Part of a small language model's weights: capped logits, a variant of Muon for these matrices.
Each number is 128 + 32 x the weight over its row's rms, rounded and kept within 0 to 255. Layers, rows and columns count from 0. Numbers have three digits each. The size before them is the row's rms in percent of the matrix's.

# o: layer 3 attention output (transposed), 768x768, rms 0.0708, rows 109-191, columns 288-335
# v: layer 3 attention value, 768x768, rms 0.0387, rows 110-191, columns 288-335
# q: layer 3 attention query, 768x768, rms 0.037, rows 192-237, columns 288-335
# k: layer 3 attention key, 768x768, rms 0.0365, rows 192-237, columns 288-335
o109 085:142142133120086101088138140129127230173165159118114117166130120106139106147139117156108122151119149166092101104166158156093212161125090142065097
v110 097:159145085073090116132037185172154145110100125137078136116133119151130147055094148093097121159121127159142080145238118153090153135065103120070058
o110 092:093051146157172074067109152094129134096184143089179187127110140183161113113163136162102120190094145102082151110119122161225152153126110149147151
v111 096:140144102111115130171155103161142088105135185110154136148131127135071181105108125110091092077176167087132121170132100110145118102140192134128126
o111 089:067126112138098135095112063103148125170161131160137131172134179125120149173055153098156153198054154133089115113091078190146120143153104143104156
v112 100:145175119097145158129119133135121193111152187093107124185116082211144143083119165161086151123077158125062136110140164122154086101118153168101119
o112 093:138118088163117133195115147103113165137149149116079138139101179121128156101161172188209137131097147161122083138110075117160133182142159122120122
v113 097:162098120089148117085142121081178201112149109131197103073140112085178138138145061139102124212106096158168059118163107181109104139070119138139100
o113 089:137158056103142137119150187130141156141093093200130168113126174181151113089072127138106163104196165096139147173156143152180135081130150126095104
v114 098:085122133109096099137122124099107166084167110100083132200135118180148221163168126126118113126150100111126178080177144115176121081168127190105094
o114 094:190105163163158158032121108110125107146131150128156104092167109077185119051154103117119130107162127151081083111148078120136135147103103116165120
v115 096:096154117212125161125149160028151124190155201130186146133116124111096122186150142115131096122161094101099200082090147150095125148118125080113115
o115 088:151167164121145132142131093139121132139092032079158077099167144164155176109124111130170155154105175152179114116133155148148096159133136111131083
v116 092:102134177104131152162113145078090092188078117143114159127103146159105096123108088154122092109155093119090126147143117126119130136096164095099106
o116 088:159123129133136128115134119113112125074186117115085103164075104168142116142101151125126122107119123139171156199162125152139097212111114134157125
v117 099:115163150128127139124118086069137106182159068164103111181085149091160092141149173072106137073111167110098090178193145147174074152131148156099157
o117 091:130120092101110084045100142110148129153109172137175221110171086216117062147132159106153094114121133106142154160116130153086127092172118179119135
v118 096:114107129138099094141204135110101145129070162104210096092103100077109236141147149129112113113092110171141147136143132148129130114152100103087126
o118 088:150140178107085067096121078121097110135162131123113173165142121183154052069107129148136181143172106091158116146167126144133066152133156095125126
v119 096:171150141079160141105121079096121139169171134138072142164175171167139082183103140129112169097095163142139128100154112118123126168141091137077121
o119 088:148167049140104106175137173074075135095135164137097136075167071130099144107147112069147088158187107126114114120120165179094103095101143135137118
v120 096:102160137141127176106138138078146127102118097081089135062186135114128143087130088124140134113147159050149103080120152110173112100122150184113104
o120 092:153098127172086077104087146063082103168109164129158136199142111177130127147112126127098154126094088142112125052118107115088083117077154115131151
v121 095:135124080141069136113132113192145116130107158173109165076109107118158123088082111110127128084172114136167165070143166135108094147157142151089131
o121 091:160107117104126140108089136149097196115143108114120135135078139122098179187141126079179193141152111097110114148155150134154172070129136113113170
v122 099:123159120084140109106158200153108167169135106131136136150161179097151147102129127114202113176142186131129110099087084137115133131158117107186096
o122 095:082117085137116198134119098131140119098149173077128161103148186176081176148094208069153111173136152095091123128147119112133129143122141131104151
v123 094:087154130132082119118153165179107148106112192108140120107160124139168089165117142065139083121102183171102115150040165132150106104117143061101100
o123 091:130105147140095134146099173083117090163127092146092069102128185114152148097105106145177181194150057092147188135130150149148060113125133156114131
v124 099:123064185103140084094104082133129178170096119125090142109160086182140062134111148137163136132085103183109175158122113145071186113123114133167143
o124 094:154178158117137115147165142153123091119126092114091147160127119102106160051207129149130088124137151155092119133164100159168113135143079153124137
v125 098:107063162179098133223103140122074113125159097171110078123100187128098132139101131102152078153126119117105136107102103097203140076143185174088108
o125 093:103183124065092111157148091119188140092120085101097170154165058073148087078151138133148099135056089147132132111148092088069172191191122173130152
v126 103:137129066095176119111153158133153092109156101113112144117096081076069111146075114134121167092132179164128103197086172080064146113126152132144118
o126 095:128192108160081170155157144086189166185082118117134170139154062136136114093131193103161161112059120119111158098133161157125082189122088160117142
v127 101:108114125191171142090077147109156172143164117096145107145127149134072171137122120114123148147160130097130110115165130154142136117205103078159116
o127 096:114176098086137168095164135104153134089167120130154147107093158095105188158060131108143145112169062141118151098096125121170163130145131106093123
v128 097:092137154168068155178135094083132045113123066109092101127177142129145088143190119153156166126082154165133178140098135158092134129055162142133170
o128 091:198115099187157117128145206188070144134118184139113132112174085094065144051146091148099097108161112147116101086115165139147115103104121134155095
v129 098:099190114094165145121158161100173168107119157057159071140092145099116119096127116106116142096197100178136151143122090124157167106136097140096082
o129 089:112048095083081134078054100150114104151124074074176181121191112141094153158110136128173069158149138116103137129135103125162125092129135116074130
v130 095:123142101170199113089074185116134121164119173106118150119146133108112125162151091148133159144162111142129163139128124159132184080133112091154152
o130 088:095113145110078179137152121168112147135133129129160139146122058131103117080044157170114107145142139129173158153110154147197198101114149174092122
v131 093:167135137120120101108122138131096116140132133139126144154134211126072103155092152199153089129173090197128154162165117109128117131137110121131105
o131 088:130203107159190131146148161120171088145113125082139161116101103196124067156146110122103093141137163033049118150133075121119176109135147178129109
v132 094:115131136093126162106202092161136108130075080125129098106139170173141125106092101157119128171157122093151137114090154134134143111100155117066122
o132 088:146137142100149117120036099119100096080156123102163140151140088103126125170150083163177064145106131113159123223209140119159157122149154154103163
v133 095:133135144130103168074160149095128113194133110078085119147083166103107096166092120163136130050189083129136176128123100167077105096140147161107102
o133 092:100205112150166151138107087113111183121137156086145140188174085133130047047140177072118106134121122153136093108096128142164166181125141099128077
v134 091:141115132138077146090156162129123151173156150146133112116141101099158140083157072129155111091106143090076120135072149134152130107131162108141109
o134 087:178089119121155144136088173066162203095111049082060124105205080189088108136148163138116130141104128167164097093139103140056106110142148134162115
v135 095:114112086090183203131143126132132115185056122143161151072090158116152094128132166119178186082101093171122109150102148145164096151176165087088132
o135 092:103181174111095108089113191180094137180177128117120100125155161160125181083084124152126111135117108104123065133110190122106186124125130184152132
v136 100:127131145115162132138099078108155117157155108140102137121185111091210096115150100139071119156150105080048098097208148102114146094097152134161100
o136 090:109080146092117171093111082066099153114133077143143113150107141117143143095174130141148079130153081199102147158063125131145114118107163122163119
v137 096:102065070132108120070124157082158084152163116139124089077121114107170172117131105169098158143090145117154134148172144123165091108110119118135100
o137 090:097160133085080098082127216169133154129117175100142157099129116155103133082157113162090116101195157142104089072150139192123141126122125129113132
v138 096:104118148047197091101142131137087130141094144094091139195200221145131126086152138060137131172190118153163108160170147120146085155119070108055159
o138 090:119103080130099093107117103140136147080135141101181137123143151177166092097087191106122121175107130106119087097138103142089143137095126117168103
v139 099:074107142081114188118103172105144106130173097201097160116119123180141170118146119124106119142071124125083129128171113138138124149136156120142100
o139 093:089109134145115117138096158130112145105120163111162111124144162150105087163108059196114113148134188135093098143180126191150146095141095115066117
v140 101:152111112118160129142121106167094112101165094100152160135109128091137150140159160124089102177125155089084121178104090165102185091145155061182147
o140 095:074089161118110122125136138137152070144108192118136097163217139143139153103111164129129083107128088116194143083138131151113055168084119091110109
v141 098:131131093153069118095120114133105113145103120101143171125122142085134129113120126175172140152085091114123119124148140122126104163145122119101182
o141 092:154123165121137109145110195155167133090115170141167136128066110188129121112151155133113070086106145085074107185153068135105150164155169092184056
v142 096:126091117154099128105127167117150191161121155180165063090124114127093150113151169120129195124068157159186186098130123105173103117099167049123116
o142 091:194110084119170073136107139105062101140205118132169175122150120114140191144100156165140104205193116159136113147081123108150122093156117183097111
v143 094:072167117114239051147107128176134172174147130142096111141136169139132080066112114084144117109133157114195146161107105115132179175180119087149145
o143 088:162146043132078093106074142153138161110127144172133141133116121113131138205099170094109103175146125129098106084105130166126061093093121135169103
v144 094:098122116144123056151138088165196129139109081116139159124127138176147105130140105127111119161158094051076107087135052144195101090144103035151061
o144 089:149113148127126125133058149109109095048133125137168102126145143150092165126084077136090143104151079061113143176092121144094144156085116138135103
v145 102:130086109099121122147131114112158089119132129153162100109101115117132141179137139116097109189143153121148068104142194144190124100126101152106155
o145 092:102086154121093142128089160112135152126127061077104124142107151148134133066128111124164178096139124096084181100143123098108143146122162145140111
v146 098:143135163153089166093152094131152195082065154162105104115144144188114114122115155146147145124154155060200178089185122094188086114097090172085139
o146 094:084091088087153083136110102174148118140150138124122192155190116120114105113212099099128133127069150166126126111103095112068153120105069148181140
v147 093:154133098153061113112169101019140093114134139099145138107062139072159141131101160119116136158074141159122109073195147167182129092093153075151117
o147 089:110158100113126131119088141083105149150101076097143125148192128129108116102133125126092159126143103114085180102115117104167125151178173105102131
v148 097:104154105097127073179136163130124116101118074052138192140203118167113168147095144116084155144121118162143050177109124138056155129118178110133105
o148 090:129100130158098159147098158111182171145136133161122134102161091155127077105142100121108118119090126083200105147163095143135116155075092104158119
v149 099:061147118130126121122155182167148154128082114080186115145136088050141195090124155114154122173174138170109075156141120136189110138191122127109057
o149 092:154075173165101179050113124130163123176109074120094123101095171131102172135031155084071167134116119067122092107051166102117123166077142119098150
v150 097:090085128065134061086114108118075136157109128138160182116097146177126151219124127130150066175075091113089215115129098149169122110125181114119101
o150 091:086142088137113169148135118134131071096124067138090099144150107093169169171181107125144100127189134163141141076189152151101146170120158158144082
v151 095:105159170118157156116149121096158180087114132099159128066143169147071136122146144172178113141086114050133162127135158184165143104126103086120085
o151 089:134104069169090104129090174175128121151158173156093159170186100123156156087122138154090105115157144122141079096189016165125099133105156160129131
v152 096:073111138098131139112078110087069148150183159148140169090113119158179121167143177100145178138122100134105102141165097130098133111140096134135120
o152 093:131133182111126163137147121151149108118059125145127127126145116134110148140100116138142086110090136087147102183083118137101048133194095116153149
v153 098:137137144151114128128116122116116105038116134135110096108088104071115126063136143165108126082085109156094116102187109147122154115128160167137101
o153 090:096110163082181057095129140134188175178126126161111139110164113111096106150132101133101139080137164170113149110141111164100177163171137115159083
v154 095:098124164120090106164156133118122151165093233130100113176113151069122098209073144115101112082171132157099134099116136123180030133140117195136090
o154 090:166146092042131174139092085166117142101137160142109121144138146127150179128158120127101101132113165136135086142087135109183124134124151148155174
v155 104:169124207142189187172109155105082176131104109093138114177134129113183163137119082126117148157125143130138140154206102062109115128139138093137132
o155 097:129068096139122098118099103087160079101179108095155077154126069163145140092176185109103070191137155156158194137113058120126134149128083094101152
v156 101:144132168149062147162065079138055120109141131164107123119094184094145213084136140150165110116115073153177065136124076084116169166127120123132144
o156 091:090143113121143135154157133140119083112121115126173124145178148142107072084099136126144130132163133101147145089083139182164111126158124202165109
v157 096:113129175155054165122119131116175117160143151086083165175130098152071170138159124107137150134106178126133088123136191081190096108139104176151150
o157 090:160101081109081064134093140129117151145148104166099166162132102127148125105082182146142112131123101106132105161116145144122108148144194133138154
v158 094:096120056127164136135136161117148152146130142142120112110144065150102136120078136080169130082145124116186103159127096156116152149193173175130104
o158 089:199164143158130221077174117093139145160169132094121076059147140145173095121132104157083111143118077106131128093041188150166083175078098104110141
v159 096:150169155183157119083099117167124116137185167161135077163102078043101078173169082124149100087143118115170136153050146111094125130169060134160175
o159 089:089151094113160090149187149152166093129000041147110104136169116181124191106130122142142173120150099103115139104077179112141125139101090074148128
v160 100:116135177210123153148135109174022110129136153109090134128119098089175147122097159130151183085158070128130135103131101130126101151107160149083098
o160 093:124117074111120173117195095109128160084066109074158131187097069133128118158132150123113089124139137143161130168122094173127119136130134082177079
v161 096:125189108057107077117166095167094108078119133114084132083174074128137090124107165082140133115180133109147151095186151103119093193120114172108134
o161 090:132080061152092147103118156173104054128143142112153117173121131069136124107071103163129091132113139164125135173079123093142056119132148100140059
v162 101:107135153162119137114166114130143165079071119098126096173157068084110195093131126133172118103179147090085093114204139149139097101107136159161078
o162 094:184073164117066142180184146183161149161155138148134128132188181170150095104115124122090139144126175146112081128088064093120130140094130136114134
v163 097:151088172128078169087160110100099127074137115121092154166121153099099152148144137134139174155093105183120106073106135150141139115101162206108120
o163 091:152225104145136131175093077117096164126095141082129132118156119141163084120093113114147108190043163110128087170109158145156090179161089079186125
v164 099:103163120121128100098139164145157116140139128083146128128142161146161129089061173113101137223082125131135103118148143155115118150126116127143115
o164 093:104164137151151185080165152159118114184093092159158121142091146112108164134157141119129155097146160110096102168135101045176109133156192107105147
v165 101:097163130091177125154164175118184145131103096111158099113128146171168115119053180105122134146149153188118072165092078137090073100109049104119102
o165 093:123083182162089170149100150133098171235149125119142066119196176118146093141099034057161098114109075146159111114147221149169106149100129160116086
v166 094:165055141136137094162173131078145123166114113089130141098124085123111155124099120163106163132121116109157069132132148099202155068156180121069099
o166 088:118214130114127082156150104052121162132167013178101099133076125176171094065139153090123115114144126140060104145129090128098197171147126124096080
v167 093:130152153141109119078118089108166138099129121162126170117091130169106077096144122168123080127106183105179154109076169140126140179153112121107127
o167 089:098133147125143136113138123163122146127122115128123096101137142150089143136114091085132130100152034116079110144133126126096157176081219157164151
v168 096:151159146190137102049197082164125141098179132112143178125123167182162174109139169128095208159111066139114137160158082152075120132105142116090069
o168 091:147091113155120090112167086138092144124131124084124123167154214144129081057122127211180099145151128092156100176134100119183100141114094092162140
v169 093:098148125148081189159077134109154139117165102103172084116099159105137080103129109089155069123128136159113122135145172143121067159118200172157119
o169 092:139114114147190129184141177121112139148131091178115178085174109154127142149119149110110153163183134113129157131143147199103182079162131130151129
v170 097:107084160127132158115119164125131149118089049154136102160146116102059153083120144091123156061065127111028206164099131145143189128114112160135100
o170 091:145110135121145155141098108145096100088223136080240162133189164123209115071118143076098092127148164135133099154131147083097145154098128122142120
v171 100:166096129138147115095137188171147119168090140150172121109205159140030132126124102155109135091066131108088148172080134119092148136132112143169140
o171 091:145130093066094141160163096086149168109190149146127174173120117085171131152122118144149163124189164193089097136160155169160191097127117089153140
v172 092:116076057124112159090129124129146135076149104084108129149172133143108138141171092111113164138100099102161127167087137155118133127191102107122132
o172 091:196071175141073087151211127163160152165130096163105139057122168141146152133094158123116127160104169104101145170144129074095209150074100122163092
v173 098:139101087102099053157091133118109119137155061163068105116147137146167141138102097111087134131140130234086119109141099097152135065117168174048157
o173 091:179177133067081162144139139069127155108124166120061137145155118092192107071123137130187133137120120131135125142143124090105071143102133158194070
v174 106:103116121063135132144132085163132100154086120162149130116126190145148119087121088129106125106149135155134059115143100153152110148140139131105123
o174 098:152160102127073143132121165130077110087118181162146133099137164145128099142134099101074186177127113138115132103122082140192180120124084116106142
v175 098:127119120135087107161103135172191137163123099140131129134101136167092107119101100129113113092137141206130094169112146087144114147152129161151081
o175 089:144136126128217121104092184052141095133122161175154146137156150069135184117159171131132154109107096115150133103113191190144158080116099115112164
v176 099:101133122117124148143118130188168106100165138150081162074158127080171114140171153121132130098140149089140141079108145095214109139111179118179095
o176 092:084122156110139163096104165091106135147061122123176145123131123146101152123118114111177102153115130134081183126092121208121154159134101092129174
v177 096:105150077077078143137168082142108156126104159109157113124102184117154125140133135131149117102110130145121081169158111163188159135113159144096090
o177 092:172110093119101116131152140122098143143214140149074151075111136197110126122129160110204101184162186123082087117180132150066112133064165127165087
v178 100:139155113130157106119144137163162144168078112137188137142088119120146152147112138103093121133132142118129129107140191104069142110140153089127137
o178 094:126125168138057110151117131141114101181128124095158176165112135128147194113135161119146161141133147149092138138131140165104108164130102117174110
v179 094:143134100166153190106137178155117097068044119145099141098127116109149125144161138135083099106113106142174135112147119116072138135118103128129113
o179 088:117113137125169109090094115111088095094102164135133115131131061138040060123140155133166159058164169084086119091106131174147147095096154084071124
v180 103:137151053086142095102108128056063107160155108152124151169126087094125146143155126150134149102138171088134106142158177091123116103128103114123115
o180 095:128147135160094174096114116144139102080105223087141171091145159169156159133099138130097138151072171143114171080121087093136049180116193179171133
v181 102:152111082103145135152105103113141160121177104117182121159124126113092158131098113105146170099138096141144074208159146119072167108163173137125139
o181 089:127118133153093068117123138123126132084174118145127148081132065136103057149119126163079085159108206134156195102106074161116171110178086187174144
v182 100:199150160154129127151117123109176114162107153127111136111095183120180127211130090058126179119115199104187126130166153187159101112096076177145137
o182 096:106114051057143176161163119134124205126075121134142095121154103173109101145152155146121070163118131170099171197105090149116151129120178126123107
v183 098:084167165134142127156128163167133133138091137093156113091152117137187098148127105128128064142123101144156111105029122129100079091095131152139091
o183 089:109128122122098154156170162144128132162118123165147155173145149108071168099119155083148123054110178171150143186153210142101055083087150113160161
v184 098:135080127151051095186117117195148092093152135117114110139162118094126207151151136102158108134125086090150154131113095158127148120111139142098112
o184 093:149112116091107052122090146096072174120089076174127093092160145122159106131148124148096122123088133105097114159155102114132034103131018134121158
v185 100:109128089139142077172122125126155120193107117150064105124138131175145146207165106082083170101155125121158188120099101100134152083155134177110095
o185 093:139131163043078158122143097147128107162160114127114079117150125079137109123135169102095123130110135146092097167162169162141133116143108121157135
v186 095:183094078153184116132164143118148111129088183131145134180161079174080118139180119077129096126095149092138111139091167130186138134139119122175156
o186 089:136105165132097096131119061121107154127136121129070102070169127118135151156114129128159147106163169149144145103148121114142158142118102131073150
v187 095:105180102147132112076142103150160108126087140123116098155125078146086122133177113122133155159176187159173108077132091150103105197069114133150117
o187 089:151170083111111090132164136163095089115070063095128111075152136063115071121140129092101107113101183102117081132125159103141147090099113147111097
v188 097:098110178142102125122106145104178162092145128117151114059124155094108170112115156184059178127124089137067138105177094114114131078179152128170116
o188 090:147133119102157135148103146122163120116099175125118106133053109154117129132113049121098099187151166150172114160096129135055092112092150097119108
v189 095:133153133179171099205086140153158145197130152108098082204142187139168091150127120109094097105183152100185101080141140150139093116170113084161148
o189 092:153119130104169115145086071099118206120131118107144205067160156109095207147133207084125079130085110136092133134072109111182165095086116164115105
v190 100:115094123110148148088136155117150119183129112107134152126105143186158122144098108120122163137135130175099182104032130166087162122132124141213126
o190 091:136104141133117144124112126155049130123172097107121160106171157075148068093145115134116144132169080145113099109206183099164182148139142109104136
v191 103:162110072157110161164125132110111098167102118146162125153136134121136151067098156126142167110141169085093094122155111104167180072170170108127162
o191 096:109160176097104096134087124115143104128161131115100135089082102104109109131081105066167112104107167142140164134113168076093097132180082122172145
q192 091:085131159106080201153102156163065124083102089111168139174117130107084112134135145139082101160120152160143124137131071151099107105152165098163145
k192 101:123096088157131117144149097188133142133148155062082108211101135141156118214123093108080156090145119167132185185167114149099113127124172146103138
q193 090:142160143106131133143136151120137156067178116107170152150135140126129162141220101174118104119040123145156113064102122124096085161135115111127128
k193 087:109084087141165152109091149162125136141064121149117054143146124135131104143166186134180152126190082119088130150112133142140153090113123128121162
q194 091:125134109135132105127124144124072190102077105158126163120114102147197172168111170151104107158124188155146095126202163197137105125103153139120133
k194 095:189121136128118152158163137125155111125181122149104072124141171122103125148123127141119155143087105112112162142070097090120140145076049110142106
q195 087:174150120131183106174127078108111162112117133123092105093039132198142085139118056151079084137118125132123134145151118157132130101128141185132122
k195 085:061125089132130133134160182126148096149096116074178181128154186117146140149161115109105184132134151092146155104181070131124141140131066183157180
q196 089:088104133175098145133148105094116094127180171136135067136136109108155077160113127140070140107124120117137143124098127141148083159099090143146101
k196 097:105129192124146107112097135098149189130147096106147185164092164104085095140088077162130180089118118133140141174135114134091121177093091120117165
q197 094:076165118144136126117112129116164159162090146127136100134185149158108130107100148101184144134192119110109108196148185119126191166142119134111141
k197 100:139119083158083107121156105099086114127186099156099208088140152135120077170163124097109142171151127105095090136117131137118129165113131158115097
q198 091:106110157140133135128101146151096121131097138147130154169119199138154080117136132145150177107127192111145167108169178173180113128175139147129190
k198 094:171182117109135159112113096092126121134112119180081144141094114150082139130203100121114154163147155105106108116101123122088111092166088083119157
q199 099:152123131160157121146160116100102149118049140089091177123071131074200128132137141195114084141151097111125104137124137118153115141156101139144120
k199 091:202123156079155118144145186083090131147133143141148100165128123125100112139088110172116110164094118098144164140129100108123053111144103140133110
q200 093:115117117192133122113135151211146192113090072138104162177169161162125144066135110104198125092120126139134136129145164117157114138159118060151117
k200 090:160132092187086154100144121084144088122159129120146161114140107123124194160140149134123136145132160115060156197142156091118138183131147188096176
q201 096:139121101088071103127027113084102114142105228135147150098142107178150156082092216110190160167145098102111156167161111118139154176136086182137080
k201 097:070138131076124075104111111137162143115121093073083137149115090078151135142137111137067084128119139149150179155061083131137149119188123126111105
q202 101:136128110098122137096157132125107147096143119090165144172132112099141101148113126165139094076131155113178134067129135081085161114107147123174085
k202 098:062095100100123157159088174065179145129166149148154086147145124111106125115070105139167097135127063113166123159118144149218136143112187088108072
q203 095:129053126166180163123119124089113096141096114125168168125130098115118116091150126115101133105139124094090173156107094102148113113115144132118157
k203 093:081099108122122107106168125111163111093128128093148093160159123120093168071139094184146141118230210091139150196098122123194155127160128123122098
q204 102:127145146231114172185158098143112130151159123139049151111133157124103079166104120132134113161107152158098139149150168133125181081087128171123094
k204 101:183133098157135133110107120183088068072070074204164151161080095120105155129168114142163150104122140168173152092157106149132123116089102075175118
q205 106:148079124086175122125177146153155151148145144169145195127163146124107127105169118104142088144097097132134183080149136112133136099148093067180135
k205 097:186111144116051062142124122142118140112175185093125057103123103094089132136074137134091191157099106101162081167134084067086108141128139169156100
q206 099:139098161177105088187124175100116115141136117129117126100131132130175167141124064125170108131171144132053116105086100107133140094082151201141144
k206 109:166112119143166141125097114107150131125126173145128109101158130132101105146098134121118132100148141107142111101122145142124090161127100097122106
q207 095:105138145161141142132110163125185164129150131113171097192106103076188149173045144198057107185052140126116136119151146191094147168158164202129080
k207 096:143153154110150141105121101105083169086118137182111142145172103124161090130180143162099103124115135156092112145187155144075111182098129095157157
q208 099:086114110128119116099118173150188096135175110138120144133135224114171091140142109148152167129135118126136160070115130075148155090133100093184093
k208 102:138135149137122129123127057105139086112179139132124180190135094130146134111197117103129139102131109088124187119109101118072072173169178128069158
q209 105:107086149103158086146171161143042108114128130103189121150132075132049165160136121141118124129156147153128127081162177161142125203158148126162105
k209 096:171150132114150148136106097148064163101125154079161131152068121100074161116171125151141120098151188150136113129056140144100171144170124141081143
q210 096:093142131046151069183100177098218140153087106113174166221122157154205130100125101127099119119122083173120164145089122159180156178136089099132125
k210 102:158170156088141042160207083166172146057114128155110124071115138160059163078128121138077072144147123142133144121122101168115125072107124088132159
q211 103:135091124155139103145142172153107126118130161119132106127151106104114133125043117134114111133064095160113137138141108165113128122150142100083135
k211 111:095097089179169145116114147113148097142114105091128099137084191133140131163124126111119165136139167118085142100080077087137193045140078122135167
q212 102:133118095079133049159169139107153163148148145119174136132138102088129117102171096178143064100143138146124122142173192106150113191149112113135131
k212 100:164136184151121144170094138160108156147143158144138121143154154098108134134101070135102083135111159118162128145106125110128116082154179099140134
q213 101:086132164122137107124133142116098113173167171148175065098076066063144111162175105173123123143105067142116110104108118095121177120121165140104131
k213 105:154169096119102132149121080062182168142106171118083145125152136049199088149096165155102128102131090104099111127140093134090090167161068064118129
q214 101:117145102160147107200118127150149156096135108109070124151119079115081169162126155150102120120144118165144124095130062080114170107087203193166124
k214 104:058107143130166120150097157174074157096171132157158150171162147121144078104077092127102101119093142120143121178130121109167061113081101095140131
q215 099:130138153135202105101192119168175166089149049162125104138142170143134095113115184131093163124140146066126111106135129139154165131115187124133118
k215 099:142177105125154119155159097157157160136122150133167132145069143129115199130099145119063127080099198118122136125138126128132194121203246101144114
q216 100:168187126168098112135129156153123146162161169088114193100141082145135146153172065134107135152148166123167104176097094201122125128068108124106109
k216 109:171163104075105204140112149129156132171135129212148153149082108071164138115079126122141104064145156078124159118126152156099160199158117198095122
q217 106:083074144051091139074138146126088189106113137169178109083135122087144165187132191151146108089139121156120146134144097088148124124189157155094127
k217 106:078121117134145091129129177115112147102119143127114080233088114139119084156164115138159151188135135123140129081108095134157097103117162096170148
q218 106:118170151064169122113123140079154110142101137143137074115087143116142122142126171118098142122125087115078158124119170157090145155119157110118129
k218 108:058181137159111131095135136097130075136152159105109130128146128108068130158183120113151115106117122105161186045097125073126166159173095154137152
q219 108:151098172176149113118095117121061140131101118059166090086107096174047167164165119083127179186133117160131169136130064138067075098083118167178119
k219 108:109097127087146144115128154146152102128119191142113127155067132131159075157167101102169176083141136102118139106170097120139104092084034137128080
q220 102:133139124161105121162170158116111129137121140157114110080131153146129152104164126109164153157160185162127139097177075118187056125123154120137165
k220 103:097099147157105154087151112161112094159118107175110118130115109079144172089135145120128094098107137105130111143102053121111122107159129148124083
q221 108:128131191111108140160157117191156186176106160166134095161116141056141111117197150118101115083108153077107204162135109165189083155114140154140075
k221 106:114139116132128150120152136140204088140154181128147116124120138149230171117157131157114065152195114123167078126083154174103142139125185100119139
q222 108:127140089169098086156085083073153074150098185131128105097101091102142131083123167189116098153136137139122091123114165145149111141099119149153105
k222 106:089092086142087085107158117101188096129103079085136116104094062092139176134141092084139104127135123142124149119094157117137095188170088125211149
q223 107:154120084089139092109055190149097118098134070057129130120121119154111161152124144114167137121123123118097128089141144163063138125141118098147134
k223 111:127100148103174171101153120175123137143188142073142154123156215164230124101082095128104133140174174106121149129177128075123158096178150150098095
q224 108:110117142095124188118101184128149169147138114144158109120138146131110070128144093137114238182132113109098129051185039136109135096100108087137123
k224 107:105074156116106165140114088145136093213120183072105115145121177154149112158061088195147193171082113051092124183148108103096099075140098109122130
q225 108:124127134160092117155158170114123081172095135111179117118168069097183057074126135080113057178100101131111101100170151148136138157152182112150157
k225 106:094086163110135210119219147131145131113135052097176182140125155068161138096103095177120190113059133164071110114114069163138130101107072103083110
q226 106:080126094168058119126123151096109113175086129164142179161070096195097161114185112121126160117145083101097130116141107101115100118083144087096095
k226 105:113199076133139133135149175143120036151091154116148122173138077136119176147125109069114135046125118142079129146127104098091155128125090130081149
q227 109:134125154167154126108132208183141114156101168124101108139110101120128126165125141095146127134184143067176178135149065045096158122197155141116159
k227 119:076152119116178154119115167187138118109163124112130131142162158146129094095142117087079193148102148129118115136137099085128111147129104066127149
q228 109:115095169089090105145117131126156077130099170110102156097103060183057118155103061117109105126148109171128106151103108133173068127091145152157168
k228 105:125065131107173090103149099148099130185104143107128161203112095115104164142171129077159086116115101140157151106104119127131108197140111171140139
q229 102:171148118170120111058137134130131090060101165175070053173142178121140138084157101088137164088147116129105136137185123129139051139128154094126155
k229 104:097206052128151127141093133111096128184153172105154118046158113156157138135191141123115056123116124147098054116120097140072107124146138118076165
q230 103:141164131122143114153143044084142151151183147158154135106099127114112156112129099150130172164155084097104112156122131162104146137082154142113083
k230 108:124141143112151131074116155106151123129144104144192108220116106113129122150184010125141131152125136144091155159145129131085111132095109162102132
q231 107:158114114117111124086022145150105100124126105143113171131154107133114151111102080161142079093121073057088157156127111057177145127121170038145155
k231 107:067183083163110149109159118111199144133121094153177137152112114145136138128111126127123107149172117063136113183107132147153134139165164151164112
q232 112:111123173082087111114139140107150045084116160134088133131160136150125104062129159138099148141213189128146123163163158096119090189170132106138071
k232 109:158195118118124116150139167125108118098117125152112150104148153130177105075114166081152076147146140163146072162151199188168091145146035119092156
q233 105:121081190107146110140158140132101154116112173208096052072071146154099158140141116098171137172127147142118130151145130115154088045161169134120128
k233 104:129117098110128128078113177151133087096134119138080122141131167072125152174139110110121128199083174136129123126111115108118140136126152167099125
q234 105:117100135204144095155128096164086084065096119083091133137085107142131128161169151115151138075104166150140068093097107104102097134109137175102070
k234 102:121168127165165175069132123112159092163144142159109078119134138158135128137110152160142101159138108128146100131091158108155120175068103106102133
q235 109:127084162151124139116150224122152178191111083137160129156158172084146104026141146079098204132138192128086149143131083121183116080047067163105087
k235 115:128120157152134081078176102168185104184098135078142108141141120146145157132198125103119157127094091157165160111184085157133082191123147173156144
q236 108:192191172087161160108181167143081171157168120147109138094169152146183098201114145136081157135160128115175116133093151117135101066135162097131114
k236 108:110107186143099156102111188108145175113168098131091117107138155124138148096151163164129091075106166086120157076106135156120120140141087100129145
q237 106:131123146162101159193140198151138124187085178118137127117134166110126104106092177125142160100128105120143118107118114148121157132111133088134110
k237 104:208046107123126135110055107084099135098164135146109149146113171162131116159119153139150175117137120129153105103170137162124126099120166188177121